config = dict(
    n_layer=22,
    d_model=224,
    n_head=14,
    n_kv_head=1,
    head_dim=32,
    d_mlp=576,
    vocab_size=8192,
    activation='swiglu',
    norm='rmsnorm',
    norm_place='pre',
    norm_eps=1e-05,
    positions='rope',
    rope_base=54000.0,
    rope_fraction=1.0,
    qk_norm=False,
    attn_scale=0.177,
    bias='none',
    tie_embeddings=False,
    parallel_block=False,
    init='trunc',
    init_std_qkv=0.0334,
    init_std_o=0.0,
    init_std_up=0.0334,
    init_std_down=0.0,
    optimizer='adam_variant',
    lr=0.00139,
    beta1=0.9,
    beta2=0.95,
    weight_decay=0.12,
    lr_head=0.0038,
    grad_clip=0.5,
    warmup_steps=456,
    schedule='wsd',
    decay_fraction=0.865,
    decay_shape='linear',
    final_lr_fraction=0.0,
    batch_tokens=[16384, 32768],
    seq_len=512,
    doc_mask=True,
    z_loss=0.0001,
    train_tokens=319100000,
    steps=13430,
    dataset='wikipedia_en',
)
Each number is 128 + 24 x the weight over its row's rms, rounded and kept within 0 to 255. Layers, rows and columns count from 0. The size above them is the row's rms in percent of the matrix's.

# layer 15 MLP up, 576x224, rms 0.0712, rows 74-104, columns 0-223
size [ 96 100  94  93 109 109  92  90 106  90 109  94 118 109  98  90 104 111 126 101  90 105 102 104  95  90 108  77  97 106  96]
[[142 169  89 114 138 143 125 119 147 158 126 110 131 131 104  89 113 138 115  97  94 108 172 114 144 128  94 112 129 150 135 136 154 124 136 110 135 116 135 138 153 126 131 125 129 119 154 107 127 122 183 114  62 132 120 138 104 115 156 141 111 138 117 125 124 163 116 180 123 126 147 120  95 113 118 151 148 154 204 131 158  85 124 151 135 141 144 136  78 147 102 136 119 171 148 140 112 125 134 132  97 159 132 131 162 153 159 178 150 145 128 156 121 123 133 142 108 105 103 122 119  92 149 130 103 152  98  84 177  96 146  87 108 151 155 125 105 106 129 162  94 103 132 118 136  90 127 139 147 108 144 194 139 135 170 103 155 135 154 156 116 116 114 108 137 123 140 107 124 126 124 110 115 175 164  97 152 138  91 107 162 131 111 141 140 138 127 154 165 131 122 153 177 137 113 171 111 154 129 135 157  98 132 143 106 101  73 107 173 111 109  96 113  94 174 137 112  99 137 104 151  82 133 138]
 [163  87 151 128 144 138 159 115 153 126 109 162 138 149 108 136 122 133 138 133 156 143 161 110 169 163 126 118 124 156 156 142 127 129 121 104  94  99 117 151 125 118 115 142 156 152 133 171 175 129 156 148 115 133  89 111 180 135 173  87 126 154  77 119 156 130 136 140 141 125 154 162 130  86 165 126 180 114  72 113 176 109 108 130 106 147 162 172 152  99 123 118 155 148 183  93 102 147 126 166  93 134 165 112 131 148 133 120 162 122 142 149 141  98 160 139 110 143 128 133 133 125 143 120 127  97 154 166 138 149 141 148 119 134  99 147 105 115  99 139 125 139 141  98 161 147  57 125  96 109 131 167 118 150 127 147  95 106 125 162 133 123 162  96 152 117 148 133 118 105 183  92 152 153 128  89 111 132 112 154  95 137 136 100 139 125 168 108 136 122 157 118 115 138  95 128  93 149 149 168 150 143 123 120 109 130 124 115 101 167 128 143 105 141 129 140  99  94 137 126 149 109 177 146]
 [116  85 157 100 150 131 141 140 132 164 101 136 101 132 135 126  83 134 158 135 117 151 128 168 161 130 124 161  93 127 124 151 151 110 174 163 121 126 103 147 150 123 131 144 105 102 112  87 152 134 102 142 115 102  95 138 108 101 135 161 153 137 121 103 159  96  70 119 147 117 142 105 102 133 111 147 122 132  99 177 137 160 118 122 140 159 110 142 163 125 144 136 155 122 107 135 160 147 130 129 168 126  77 149 104 133 120  96 114 154 188 144 130 148 163 143 122 130 141  93 156 121  98  94 172 110 115 139  64 130 139 169 165 118 143  93 161 167 133 167 143 128 139 103 137 122 131 109  90 120 104 135 143  77 180 117 125 121 118 107 118 124 122 182 123 138 120 134 128  87 125 149 137 119 148 131 143 156 147  98  69 104 122 118 173  98 119 130 129 128 166 118 115 108 113 129 141  96 123 113 106 134 149 127 153 182 129 149 122 163 179  99 122 107  86  85 117 112 120 138 161 134 152 138]
 [194 147 157 136 140 136 131 103 107 175 148 134 120  99 119 180 151 169 120 150 153 118 127 162  85 124  99 103 111 120 100 142 157 132 161 138 125 124  91 121 143 180 116 161 140 153 159 158 124 122 105 154 130 158 128 125 123 172 124  98 108 102 118 143 126 114 127 116 161 164 141 149 150 139 120 133 136 106  79 125  90 133 134 124 137 150 144  83 130 156 143  91 128 143 157 139 114 116 143  89 123 152  80 142 146 114 159 140  71 141 126 159 116 129 101 129 100 152  91 121 129 131 103 131 102 114 104 132 139 158 135 119 121 152 103  99 150  98 117 140 128 143 155 147  99 168 153 126 129 117 122 126 118 113 149  81 147 149 148 123 177  77 189 134 158 150 138 156 149  70 113 125 124 146 109 121 163 134 142 115  94  75 149 144 111 109 101 133 130 121 141 147 128 159 116 111 110 140 119 143 122 115  71 129 156 129 126 117 124  56 129 135 133 124  94 140 144 140 154 123 179 115 134  73]
 [140 167 148 100 140 143  98 123 146 145 114 126 120 119 142 164 133 121  97 142 144 123 100 115 164  78 175 119 136 101 105 174 105 100 166  81 154 158 126  68 147 136 151 169 123 104 126 155 126 126 143 147 116 186 137 123 165 139  93 130 125 101 102 117 119  84 111 147  96 138 168  79 150 128 163 108 119 110  99 149 120 171 116 164 156 107 150 146 143 126 130 101 138 172 139 106 118 137 150 147 122 139 120 143 136  78 140 136 128  90 136 157 125 102 171 153  97 121 130 138 143  99 154 111 100 147 124 134 124 138  50 156 111 134 139 142 145 175 103 129 104 113  78 105  88 115 109 141 111 110 129 154 128 117  95 112 139 115 127 134 153  93 157 111  88 126 120 137 138 139 129 117 104 104 135 107 132 145 159 109 158  81 148  99 117 105 152 106 144 186 122 113 120 100 125 116 124 143  86 127 113 114 114 144  80  94 152  88  98 139  98 130 121 140 124 164 109 149 138 104 134 125 132 147]
 [154 134 128 148 133 135  82 115 108 110 113 120 138 142 152 135 127  81 155 108 156 182  56 124 123 108 175 116 135 126 162 170 100 102 156 113 130 118  92 119 108 147 153 137 123 133 153 147 111  99 138  68 131 134  98 164 156 166 130 134 146 115 157  99 116 121 138 101 149 175 108 133 161 113 165 100 142 115 157 129 157 133 123 132 129 129 108 112  88 130 167 103 125 147 126 108 118 133  93 147 132 164 146 139 122 138 128 155 106 131 128 111 146 183 148 172 102 141 110 110 116 152 119 163  95 134 119 118 110 126 100 119 126 159 138 164 139  98 134 116  79 148 125 155  99 139 141 186 147 127 113 144  79  81 169 141  91 138 182 122 131 139 142 122 148 133 184 101  90 149 129 156 157 146  97 108 117 150 141 144 107 146 143  98 169 111 100 108 121 124 156 140 158 137 114 131 140 134 105 113 182 146 168 172  97 119 118 123 124 101 112 141 124  98 133 161 153 148 146 108 106 120 111 140]
 [137 172 121 128 131 127 146 149 101 120 135 114 153  78 187 151 142 154  75 117 148 120 176 121 125 162 132 101 129 131 104 114 145 127 154 106 112 159 125 128 102 180 124 129 116 133 141 107 142 120 135 109 103 154 143 107 110 130 139 171  92 153  91 128 110 141 148 132  91 142 169 120 143 129 158 148 150  98 132 114 123 118 164 151 113 133 109  78  89 155  88 124  80 158 142 129 130 164 136  83 101 141 121 150 124  72  75 155 154 138 138 169 128 104 130  99  72 146  81 165 152 104 109 126 118 162 122  99 170 115 142 115 120 138 139 116 113 100 105 163 163 107 179 100 100  92 137 142 119 124 143 149 123 115 100 151 128 141 149 165 170 106 101  84 150 133 153 116 141 132 131 105 134 163 183 122 180 134 114 127 132 102 128 129 109 121 106 153 144 158 141 158 132 124 119 141 113 142 135 131 140 118  99 149 112 116 101 120 134 120  89 119 170 118 146 123 158 156 153  97 155 129 115 132]
 [147 152 118 188 110 111 115 134 117 101  77 121 104 149 122 104 157 124  97 154 180 119 152 128 124 148  98 141  99 171 123 160 151 141 126 154 117 160 125 127 152 108 111 111 143 122  86 157 139 119  92 126  84 112 145 168 128 124 190 138 136 130 151 145 178 141 121 174 110 131 110 164  89 158 136 129  94 127 141 171  62 139 166  83 101 139 108 123 105  88 116 154 142 174 153 147 130 137  91 116 154 160 143 111 117 137 127 125 134 136 125 125 155 145 143 106 101 136 136 127 157 140  95 142 128 141 119 156 119 125 123 139 148 135 131 159 126 131 132 149 105 120 179  99 121 105 157 134  93 129 127 134  61 109 170 143 148 135 146 121 171  93 126 159  93  95 139 123 112 106 162 142 149 132 137 132 119  93 125 124 132  95 109 114 109 137 165 186 125  94 127  83 144 140 133  97 181 101  99 150 141 102 132 135 138 143 127 118 126 127 151 158 150 109 107 137 124 145 115 138 162 139  88 165]
 [179  99 142 129  74 127  85 146 126 136 135 138 128 131 159  94 132 125 148 130  67 170 100  84 145 103  96 116 147 100 160 137 142  98 158 152 170 129 110 203 122 161 146 100 155 159 148 125 115 114 120 119 131 126 128 128 152 164 134 135 127 137 114 147  72 131 143  63 135 142 115 118 129 136  91 124 146 107 124 111 159 128 116 129 131 132 125 155 147 139 137 185 124 117 100 133 128  83 157 114 140  95  78 138 143 110 100 174 118 124 136 152 124 123 146 139 142 142 163 122 124  94 177 110  93 127 103 111 129  98 150 137 125 126 125 137 147 130 124 161 138 119 147 116 118 142  54 151 109 155 118 100 118 150 125 121 180  90 103 152 137 163 132 134 150 134 149 129 143 166 150 103 125 128 143 175 109 129 107 130 151 160 141 139 178 114 122 124 139 104 111 116 160 146 147 122 154 109 141 135  93 146  99 157 131 188 176 101 138 118 122 125  82 152 105 135 127 131 127 130 143  86 144 118]
 [140 102 136 109 134 110 119  98 128 135 134 122 160 107 148 132  84 165  95 116  96 142 150 159 107 123 145 138 154 132 123 132  95 137 140 145 149 128 111 101 160  90 133  82 139 137 132 111 166 109 157 142 126  93  91 142 156 165 150 142 144  99 143 154  85 164 111 124 105  70 146 103 126 170 112 129  99  77  88  72 127 153 135 140 124 107 141  96 133 117 102 127 102 110 116 127 102 147 111 114 112  99 107 178 165 153 146 127 122 107  74 128 124 170 106 140 124 168 106 132  94 130 117 121 163 127 124  91 135 128 104 106 100 111 114 132 183  97 143 111 117 175  69 152 116 120  96 153 172  99 142  95 117 130 118 136 107 101 158  81 118 149 118 124 147 134 183 168 126 140 128 123 121 118 133 125 113 126 124 142 130  88 117 130 161 121 118 120 185 136 158 138 114 103 115 152 111 150 161 132 151 105  80 126 137 177 115 118  85 142 139 129  99 136 126 142  93 138 152 107 125  96 109 113]
 [135 130 108 149 138 130 111 118 127 154  88 112 189 139  60 115  89 143 142 142 142 145 119 125 110 161 132 119 126 119 152 148 146 157 112 161 158 149 105 164 150 145 132 150 189 132 122 124  90 119 131 150 143 115 186 133 167 162 153 118 120 107 119 133 156 101  75 136 110 152 144 106 138 130 130 144 102 137 135 147 143 138 145 106 131 145 152 132 125 134 137 145 130 131 156 113 120 149 120 118 144 115  89 144 109 163  71 109 132 123 106 165 119 154 156 103 156 154 132 167  84 152 107 129 130 139  69 123  95 131 158 139 105 135 116  85 135 140 158 124 137  77 137 125 128 134 125 121 126 159 140 149  81 165 145 113  97 153 153 118 117 152 159 112 141 119 153 166  92 149 118 150 117 117 121  98  90 161 178  56 112 116 119  90 126 113 124 135  99  90 130 118 114 112 151 116 103 147 122 115 111 139 157 124 137 153 100 155 112  95 161  98  86 147 104 117 155 116 155 186 129 136 163 152]
 [130 135 109 106 166 113 130 127 127 132 147 124 141 110 118 145 101 169  80 144 109 195 124 112 115  78 115 167 106  96 148 132 122 112 189 116  83 146  87 119  99 121 131 106 167 153 137 118 131 141 103 133  87 148  97 128 132 104 122 118 126 152 133 150 155 114 114  92 132 129 156  97  77 103 128 137 127  95 139 142 179 151 115 137 128 164 115 127  97 147 138 120 153 101  89 143 142 130 119 161 112 128 122 173 131 100 149 146  79 116 178 182 144 153 136 186 107  99 108 114 122 148 124 130 117 138 130 146 145 131 133 180 133 129 159 165 151 131 110 134 139 108 123 135 110  86 148 167 106 109 142 114 103 111 108 119  51 138 134 129 116 122 173 111 155 118 146 111 137 160 120 117 146  97 150  75 155 110 124 124 120 134 144 131  98 117 104 156 138 111 105 116 106 112 110  84 130 130 180 159 121 110 109 165  99 110 130 130  85 110 126 112 124 123 154  86 118 136 122 107 116 156 147 163]
 [ 98 101 157 106 156 153 125 111 108 101 129 124 116 144 132 120 162 134 140 132 137 137 147 111 161 143 159 147 143 132 111 137 135 131  88  94 107 133 112  52 120 112  76 109 127 131 120 174 120 134 121 107 170 143 148 116 135 150 155 128 145 128 167 156 154  90 148 132 100  90 165 108 125 123 150 122  96 125  81 139 108  95 123 110 130 111 120 153 142 151 131 149 168 141 152 132 143 180 157 125 159 133 130 107  97 154 135 140 134 128 116 118 167 116 102 135 139 159 129 130 102 117 126 140 131 133 140 115 103 145 113 140  85 113 142 121 112 137  78 100 171 141 171 142 134 101 115 116 162  96  86 143 212 118 126 128 142 140 118 127  90 138 153  87 113 141 141 161 166  85 169 115 114 118 124 110 162 110  90 151 148 105  93 117  88 110 126 144 119 166  95 141 113 126 143 106  74 158 177 130  82 125 114 142 134 126 158 153 119  90 115 138 114  94 148  98 143  78 158 133 129 112 154 125]
 [125 120 157  96 180 155 161 146 128 148 184 134 143 140 148 145 105 106 136 111 152 145 133 144 133  99 133 118 127 162 123 171 116 138 137 124 150  93 163 158 159 181 161 169 125 131 179 133 176  73 135 112 140 134 151 135 122 144 127 133 127 150 139 184 126 175 173 121 157 138  86 113 123 129 172 156 147  87  97 139  91 113 130 139 117 136 119 126 158 113 149 135 125  83  93 148 130 101 177 164 148 126 139 139 140 153 103 139 168 116 105 149 134 114 147 134 142  87 127 136 143 109 133 113 140 124 148 109  93 138 119 139 126 130 143 104 137 127 103 167 107 134 138 165 171 102  87 135 130 115 105 122 123 136 155 131 124  84 120 102 131 159 134  93  84 148 100  73 139 172 149 124 105 139 141 150 109 107  99 162 166 154 111 162 136 135 134 117 144 181 134  96 132 109 115 134 123 142 102 127 146 116 135 150 149 124 151 134 107 136 170 158 147 148 156  92 106 152 122 125  86  93  94 148]
 [178  76 151 109 130  90 153 140 112  94 111 107 121 119 118 117 118 131  85 133 158 171 151 114  87 154 112 114 110 193 126 154 145 109 119 151  87 117 108 143 110 128 118 163 173 169 114 165 158 114 106 140 149 104  93 132 164 135 102 120 122 146  89 149 150  65 110 111 100 122 123  82 129  91 125 159 160 136 122 111 101 123 137 105 142 150 143 114 140 156 151 115 140 125 135 162 132 171 144 112  97 175  96 101 140 150 115 102 113 115 121 151 181 150 118 180 132 159 136 134 150  86 125 146 169  88 120 151 146 113 157 163 163 115 159 128 126 114 141 136 158 141 139 113  98 154 156 112 143 124 112 167 137 113 137  85 126 127 115 152 157 158 145 129 149 131 153 102 133 102 125 126 149 143 172 102 144 110  90 100 103 136 129 130  92 144 124 135 112 123 102 168 155 109 109 140 164 114 176 143 122 128 139 139 104 105 130 123 126 119 125 164 123 144 104 123 147 148 159 131 107 133 157 181]
 [132 149 138 126 156  97 125 146  97 107 156 130 143 149 110 141 111 113 114 149 134  91 106 150 108 107 148 119 151 141 111 155 123 134  97 144 122 133 128 120 124 192 166 121 153 154 120 140 132 141 146 152 161 120 167 167 176 144 153 178 138 130 104 130 138 142  96 132 163 100 144 158 163 176  93 105 157 149 170 140 146 148 133 137 146 130 146  79 130 140 142 160 121 119 145 175  75 131 167 148 107 138 139 116 152 116 111 135 118 126 163 100 200 129 126 129 162 126 104 120 149 146 108 109 138 163 150 123 125 139 104 138 140 109 125 104 137 142 120 116 117 143  73 161 104 145 123 156 131 135 137  84 128 154 114 144 148  89 140 122 110 102 152  89  95 106 125  99 116  93 156 151 154 120 108 122 147 125 153  88 136  60 138 111 147 121 120 126 158 179 149 145 151 115  91 114 119 160 120  98 125 135 159 157 159  65 130 126 144 132 129 117  55 132 112 127 133 166 154 113 153 127 115 116]
 [115 126 145 131 147 108 151 141 142 138  95 137 145 119 125  96  87 156 108 185 129 150  79 126 158  75  90 138 128  87 175 153 116 133 134 138 170 154 134 119 139 104 108  76 155 107 137 145 104 100 131 114 117 127 178 119  99 137 149 115 130 126 147  95 152 149 130 137  97 136 150 115 136 110 123 125 103 122 145  95 113 121 112 111 144 145 112 103 133 126 150 146 143 138 142 117 167 133 123 148 136 153  97 110  88  77  67 109 102 118 145 124 170 133  75 173  93 131 125 135 132 125  80 154 123 112 113  98 139  99 168 152 109 142 129 129 156 116 134 142 139 144 107 170 127 112 141 171 163 155 149  92 109  97 115 131 133 114 161 117 102 156 143 159 125  83 103  94 125 139 147 123 118 163 154 121 126 101  61 178 138 133 138 141 125 112 135 163 140 161 118 132 167 121 130 128 113 148 149 137 112 100 134 155 154 148 170 138 109 128 171 119 118 157 142 112  87 165 108 136  75 111 103 153]
 [141 106 106 190 137 115 141 130 142 130 128  93  92 165 126 133 104 144 129 150 130  94 116 137 114 174 116 135 134 104 115 158 138 124 152 169 127 121 114  79  86 136 181 132 103  92 132 137 134 127  96 138 141  96 138  84 116 134 131 131 117 120 173 118 123 103 181 117 144 107 145 123 130 184 126 141 141 153 131  95 112 114 118 123 176 102 160  96 135 166 137 102 120 113 171 132 127 102 136 122 153 125  93 167  99 159 137 124 117 131 147 141  83 129 139 119 146  89 115 112 110 143 118 144 117 121 148 100 135 152 106 157 142 122 135 127 153 156 127 139 101  85 169 147 116 143 134  65 161 118 100 115 132 150 136 104 104 121 169 144 122 166  76 136 111 195 122 170 158 159 126 132 121 107 137 140 161 102 132 164  85 139 129 159 161 133 137 123  96 114 156 117 171 143 100 144 130 132 111  81 169 106 116 115 137  97 156 186 127 119 121 106 138  91 102 103 145 141 153 148 129 159 150 135]
 [136 112 173 112 125 137 120 118 112 120 162 111 149 121 155 101 106 145 102 132 150 100  84 121 143 104  81 133 138 121  96 147 135  89 157 157 114  97 115  90 119 156 122 137 127 118 127  84 144 113 111 126 135 123 123 131 130 143 113 168 128  62 138 112 181 124  48 137 136 145  96 101 167 144 133  80 146 108 112 136 164 147 137 129 125 101  99 131 117 122 140 123 154 164 125 109  90 125 125  93 141 122  89 126 126  94 123 118 107 135 177  69 135 134 137 141 136 149 151 127 112 139 116 117 107  91 150 149 125 140 135 182 160  97 143 145 155 131 110 144 152  98  96 128 126 128 181 110 156 133 130 142 120 140 143 118 140 131 181 165 155 105 122 135 133 117 145 131 140 108 131  56 177 106 115 144 150 109 165 109  72 135 121 130 124 128  92 127  81 157 143 107 116 126 161 112  99 122 141 140 116 119 131 103 152 185 139 123 196 118  95 134 104 126 149 140 111 122 118 172 130 132 127 116]
 [120 185  84 154 139 152  88 118 131 143 149  96  98  80 139  96 133 163 144 117 144 107 108 130 134 140 127  97 157 160 126  88 123 108 164 128  93 122 133 140  90 137 154 139 101  98 144 125 178  96 126 120  57 139 110 133 106 104 147 142 113 152 159 120 115 122 146 165 115  85 139 165 128 128  87 177 157 120 121 133 176 104 138 131  89 171 177 124 123 155 135 106 148 145 115 139 137 119 173 156 130  94 140 167 153 124 170 108 144 122 134 182 107  82 135 138 122 165 115 100  91 125 155 120 103 103 145 136 135 146 113 138 143 117 140 163 146 173 119 173  98  71  79  99 116 114 136 140 130 114 122 106 109 152 133 117 120 144 120 107 101 148 161 121 137 142 159 164 122 162 145 135 120 133 142 108 125 110 131 100 142 174 154 128 121 148 106 134 130 152 102 117 100 119 127 112 123 147 144 156 173 144 102 156 102 138 126 155 146 134 102 110 109 138 150 155 131  99 112 110 131 106 101 154]
 [149  93 120 145 127 108 105 173 149 138  82 111 142 154  97 149 102 125  99 125  99 175 168 136  88 119 106 114 130 132 119 142 167 127 134 110 129 131  82 116 113 145 107 125 125 103 158 148  89 110 163 160 119 132 120  89 161 125 169 114 132 138 155 101  69 138 142 130 136 140 156 130 154 156 167 125 139 143 166 137 123 139 118 148 130 156 165 160 105 136 151 153 138 133 120 121 119 166 117 134 130 158 147 151 121 117 132 131 160 136  62 109 153 111 123 112 102 109 131 170  96 103 148 113 130 149 121 117 110 107 150  98 138 125 172 135 143 143 172  91 136  97 109 124 140 162 136 102 137 145 156 162 110 147 155 111 112 104 117 114 164 112 151 100  71 133 108 133 132 175 155 156 112 121 145 132 147 176 138 111 136 145 136  96 139 154 120 163  94 107 136 148 185 159 127  98 142 124 127  75 139 103 126 150 156 117 105 124 140 130 168 152 106 142 194 134 180 139 103 151 162 160 135 126]
 [173 156 142 145 153 114 145 112 100 133  71 111 122 144 119 139 118 156 137 119 123 166 146 160  96 134 124 138 123 122  84 162 126 135 161 111 168 150  97 133 127 118 115 126 149 163 119 120 114  88 153 140 145 112 151  99 123 148 120 164 143 107 165 162  95 142  97 130 124 139 128 140 156 132  89 127 115 165 131 113 108 104 166 124 138 148 145 108 134  91 130 161 151 125 135 157 155 187 125 165 130  95  81 137 138 140 121 161 121 118 110 120 133 150 154 151 176 142 122 123 136 140 140 147 112 136 140 122  86  94 170  98  97 148 138 104 153 117 138 126  86 144  75 118 184 136  97 116 143 124 150 181 113 181 139  91 167  38 118 142 142 129 130 121 125 118 116  95 121  97 158 134 115 135 134 115 135 108 103 145 153 113 128 106 139 107 178 148 156 154  99 151 129 112 149 138 159 110 109  91 130 152 123 149 168 101 135 136  70 105 148 135 133 112  96 133 127 139 151 138 115 101 163 115]
 [144 160 148  82 131 161 148 109 124  74 136 134 111 135 117 141 128 137 120 162 167  90 145 118 124 130 130 112 127 157 101 152 152 107 153 129 127 167 114 100 108 157  86 129 143 138 122 113 146 126 143 113 137 149 145 110 127 151 136 145 114 133 108 142 131 121  91  82  76  98 172 168 114 112 111 125 117 128 133  70 151  95 121 134 184 124 115 118  99 106 111 133 161 137 123 106  84 103 135  88 115 136 114 156 116 135 123 145  79 127 133 109 134 110 155 159  82 193 117 133 139 149  71 146 148 122 149 124 105 112 114 174 121 131  97 137 133 124 108 131 121 150 108 120 125 141 152 151 128 155 106 134  97 121 126 141 132 160 142 152 153 133 125 114 117  91 153  96 143  93 108  97 162 135 147 137 143 133 109 171  93  93 117 113 123 111 141 139 102 131 158 124 141 125 103 140 129 181 189 154 130 115 120 100 167 158 120 111 138  99 103  89 161 124 133 171 132 129 169  93 144 135  46 101]
 [152 151 121 108 128 101  98 135  85 147 142 109 183 140 114 123 144 135  74  98 131 129 132 147  81 156 122 113 116 136  97 148 161 163 108 154 129 141 155 106 120 144 129  65 192  99 109 125 125 112 120 137 111 121 128 145 148  99 101 148  91 108  90 139 102 166 130 148 118 163 137  89 124  97 124 142 166 136  84  78 119 164  84  81 120 126 159 115 113 139 156 125 122 128 137 122 154  92 175 119 105 132 137 141 139  95 155 103 118 108 138 148 136 140 105 101  87 162 105 121 179 166  95 126 116 148  66 128 132 149 127 113 163 158 106  88 150 157 141 140 106 119 120 137 127 114 126 133 102 128 162 123 140 143 116 114 143 115 129 138 136 133 134 135 135  78  82 118 114  98 117 127  89 122  95 122 172  97 147 117 103 128 132 124 109 131 123 134 149 129 138 128  92 110 137 105 140 146 167 124 160 130 116 109 181 147 145 142  85 118  96 130 109 153 105 144 152 141 151 178 153 122 163 166]
 [146 160 154 156 104  93 151 157 118 110  98 145  75 139 127 138 138 139 118 148 106 125 145 132 177  94  47 153 154 140 143 200 148 124 134 138 109 148 113 103 104 134 132 109 159 139 134 137 138 126 162 125 131 132 131 125 144 131 159 170 137 164 169 148 119 161 124 109  95 132 108 130  94 141 133 117 136  98 140 110 118 196 148 141  44 116 149  87 105 127 132 137 131  89 149 152 131 111 155 161 138 155 130 110 128 122 144 116 124 179 170 138  91 149 104 124 114 121 115 103 112 131  90 119 134 120 122 129 130  86 110 143  85 130  95 144 103 150 160 132 101 108 168 126 114  99 122 111 117 149 151 133  79 128 130 139 110 128 119 133 112 103 153  67 124 117 181 104 117 125 124 144 140 133 125 121 146  93 123 149 120  98 124 152 133  92 125  99 116 121 139 139 124 103 107 133  98 136 104 140 158  81 130 141  90 124 136 116 114 143 157 129 133  77  98 138 135 172 154 159 167 121 146 104]
 [114 119 155 127 101 100 165 153 119 120 121  86 122 108 162 106  97 114 122 124 120 168 110 112 111 122 158 147 107 127  72 123 134 158 146  86 104  61 168 143 159 129 106 129 141 109 126  96  90  75 106 109 138 146 136 119 137 119 101 124 105 138 118 107 126 130 129  76 127 130 131 106  84 168 143  84 113 143 132 143 151  85 144 129 154  97 120  83 121 100 105 143 117 135 119 139 167 120 164  49 168 113 112 106 123 134  97 188 133 145 104 128  98 142 144 169 122 143  97 147 124 143 170 105 132 169 158 115  94  90 144 137 142 149 176 147 134 125 108 111 140 147 116 126 130 123 111 141 124 152 153 136 133 135  95 130 137 166 143 141 142 144 109 153 116 118 127 112 133 133 117 144 126  87 176 141 167 150 172 127 116 130 114  61  86  83 133 147 142 138 115 137 135 141 149 132 119 111 121 137  94 102 131 158 133 147 125  96 105  69 142 122 110 121 142  94 144 150 156 125 120 148 118 124]
 [134 140 123 109 126 119 147 110  80 148 151 132 139 108 157 159  87 142 117 115 119 116  87 166 133 115 188 158  90 113 118 119 133 125 122 136  88 115 135 108 176 138 154 151 134 125  92 101 163 143 104 108 129 109 138 122  93 165 137 155 126 125 123 150 168 143 127 159 152 105 155 114  87 130 106 110 108 141  86 131 119 110 164 147 163 111 127  77 110 138 134 114 113 135 157 125 163 124 117 134 134  97  81 107 129 152 101 132  75 122 119 105 168 137 139 112 169  99 144 120 116 158 148  98 188 130 104 122 136 140 122 113 140 151 149 121  64 145 118 107 136 101 111 134 116 146  91 170 148 128 160 115 141 126 103  64 144 109  86 106 130 104 141 123 156 117 141 144 120  97 104 131 120 115  94 146 181 101 108 165 128 100 116 124 137  84 120 176 166 197 125 121 130 112 101 146 114 130  97 105 117 133 131 117 157 135  95 123 149 108 100 127 120 136 100 144 140 104 151 147 119 142 134  70]
 [118 123 151 126 123 138 137 153 167 134 116 185 136 113 157 130 122 139 118 142 103  69 119 114 132 103 130 143 132 135 119 149 115 123  92  65 124 114 154 114 145 104 114 126 124 107  95 121 112 131 140 116 103 139 135 111 167 148 100 126 116 152 178 122 126 103 116 128 111 148  98 112  67 165 150 148 120 140 159 146 176 142 120 121 157 135  98 105 123 134 136 190 116 150 172 170 149 149 139 146 142 154 119  94 149 135 133  90 110 126  98 136 151 132 126  62 113 116  77 146 131 138  89 119 108 114 153 154 104 113  81 136 143 156 140 123 124 128 160 103 139 103 124 179 100 135 119 140 168 126 103 102 149 132 114 172 148 118 142 103 116 132 129  97  71 194 150 126 119 162 138 153  99 142 135 103 112 101 100 106 140 142  75 115 141 142 136 123  79 162 126 122 122 123 110 113 121 128 111 150 129 121 130 148  92 145 168 133 114 102 123 180 113 103 178 110 120 151 141 164 117 166 153 109]
 [ 97 116  93 127 157 132 104 110 144 124 128  94 101 141 110 153 149 141 124  86 150  89 124 105 135 114 126 124 114 137 144 112 122 125 123 139 119 155 127  91 113  94  55 109 136  88 133 102  91 128 134 194 137 105 146 126  84 163  99 139 147 137 167 172 121 108 144 128 139 136 176 111 182 158 167 114 162 109 113 165 109 148 149 150 116 121 120 100 131 111 130 139 110 138 188 120  95 160 112 149 123 153 160 105 137 118  68 116 110 119 156 116 180 103 128  96 118 108 154 153 140 109 152 115 150 118 161 143 109 169 130  88 164 145 119 156 122 123 125 119 118 132 140 129 157 137 113 100 156 115 143 139 158 174 118  77 128 102 144 156 135 134 103  86 122 100 126 132 114 141 142 118 115 145 162 163  89 133 134  95 111 121 114 180 162 136 121 128  78 125 122 125 171 133 134 144 105 120  86 117 103  90 157 113 142 112 142 133 125 146 107 160 124 167 141 135 141 136 145 147 107 180 152 119]
 [102 112 121 133 114 127  88 108 109 133 149 118 157 119 185 125 106 143 172 167  92  95  95 118 100 156  86 100 139 113 105 146 132 125 124 110 118 112 144 126 158 151 160 107 146 119  90  76 105 100 137  89 126 137 136 109 153 176 137  96 138 159 119 122 143 151 120 130 112  84 129 131 183 108 135 148  90 133 119 121 133 129 113 127 149 116 157  83 130 151 127 169  94 110 148 104 126  91 106 117 130  99 103 157 157 155 146 120 126  93 115 120 101 126 133 110 111 105 128 139 159 103 104  87 103 143 120 145 132  99 103 141 181 151  93 141 180 120  96 109 115 150 107 133 119 104 129 142 148 131 143 102 155 127 117 131  68 146 118 142 131 115 168 132  83  94 133 112 168 132 144 165 110 123 164 133  91 116 138 170 137 123 145 151 153 140 164  65 130 126 118 171 143 122  98 153 124 167  80 133  81 137 149 113 101 117 174 126 148 113 119 151  93 147 117 116 124 147 123 114 105 163 138 149]
 [130  91 136 124 108 148 120 124 161 114 165 168 141 107 110  88 127 133 120 109 115 155 145 131 134 114 166 134 136 127 129  98 102 151 154 125 153 143 107 170  88 104 111 140 150 139 148 148  92 132 178 156 159 154 112 160 114 150 139 118 125 101 139 171 128 133 128 154 123 134  62 166 118 126 128 160 122 147 162  96 129 105 154 115 123 144  87 108 141 129 131 128 146 120 106 136 157 117  87 127 128 125 155  82 103 137 132 124 147 152 171 141 116  86 207 117 128 178 106 182 151 111 101 137 112 116 132 104 144 125 118 102 124 109 143 129 111 106 140 132 132 136 155 112 130 112 101 158 157 137 109 113 143 126 111 167 209 113 114 113  92 179 139  77 150 175 130 100 145 150 174 126 144 134 172 107  94 153  99 135  95 103 115 114 175 165 161 115 149 132 109 156 110 165 127 124 145 119 141 148 119 110 129 109 123 141 120 105  99 108 109 123 146  96 166 140 117 146 130 112  97 127 123 159]]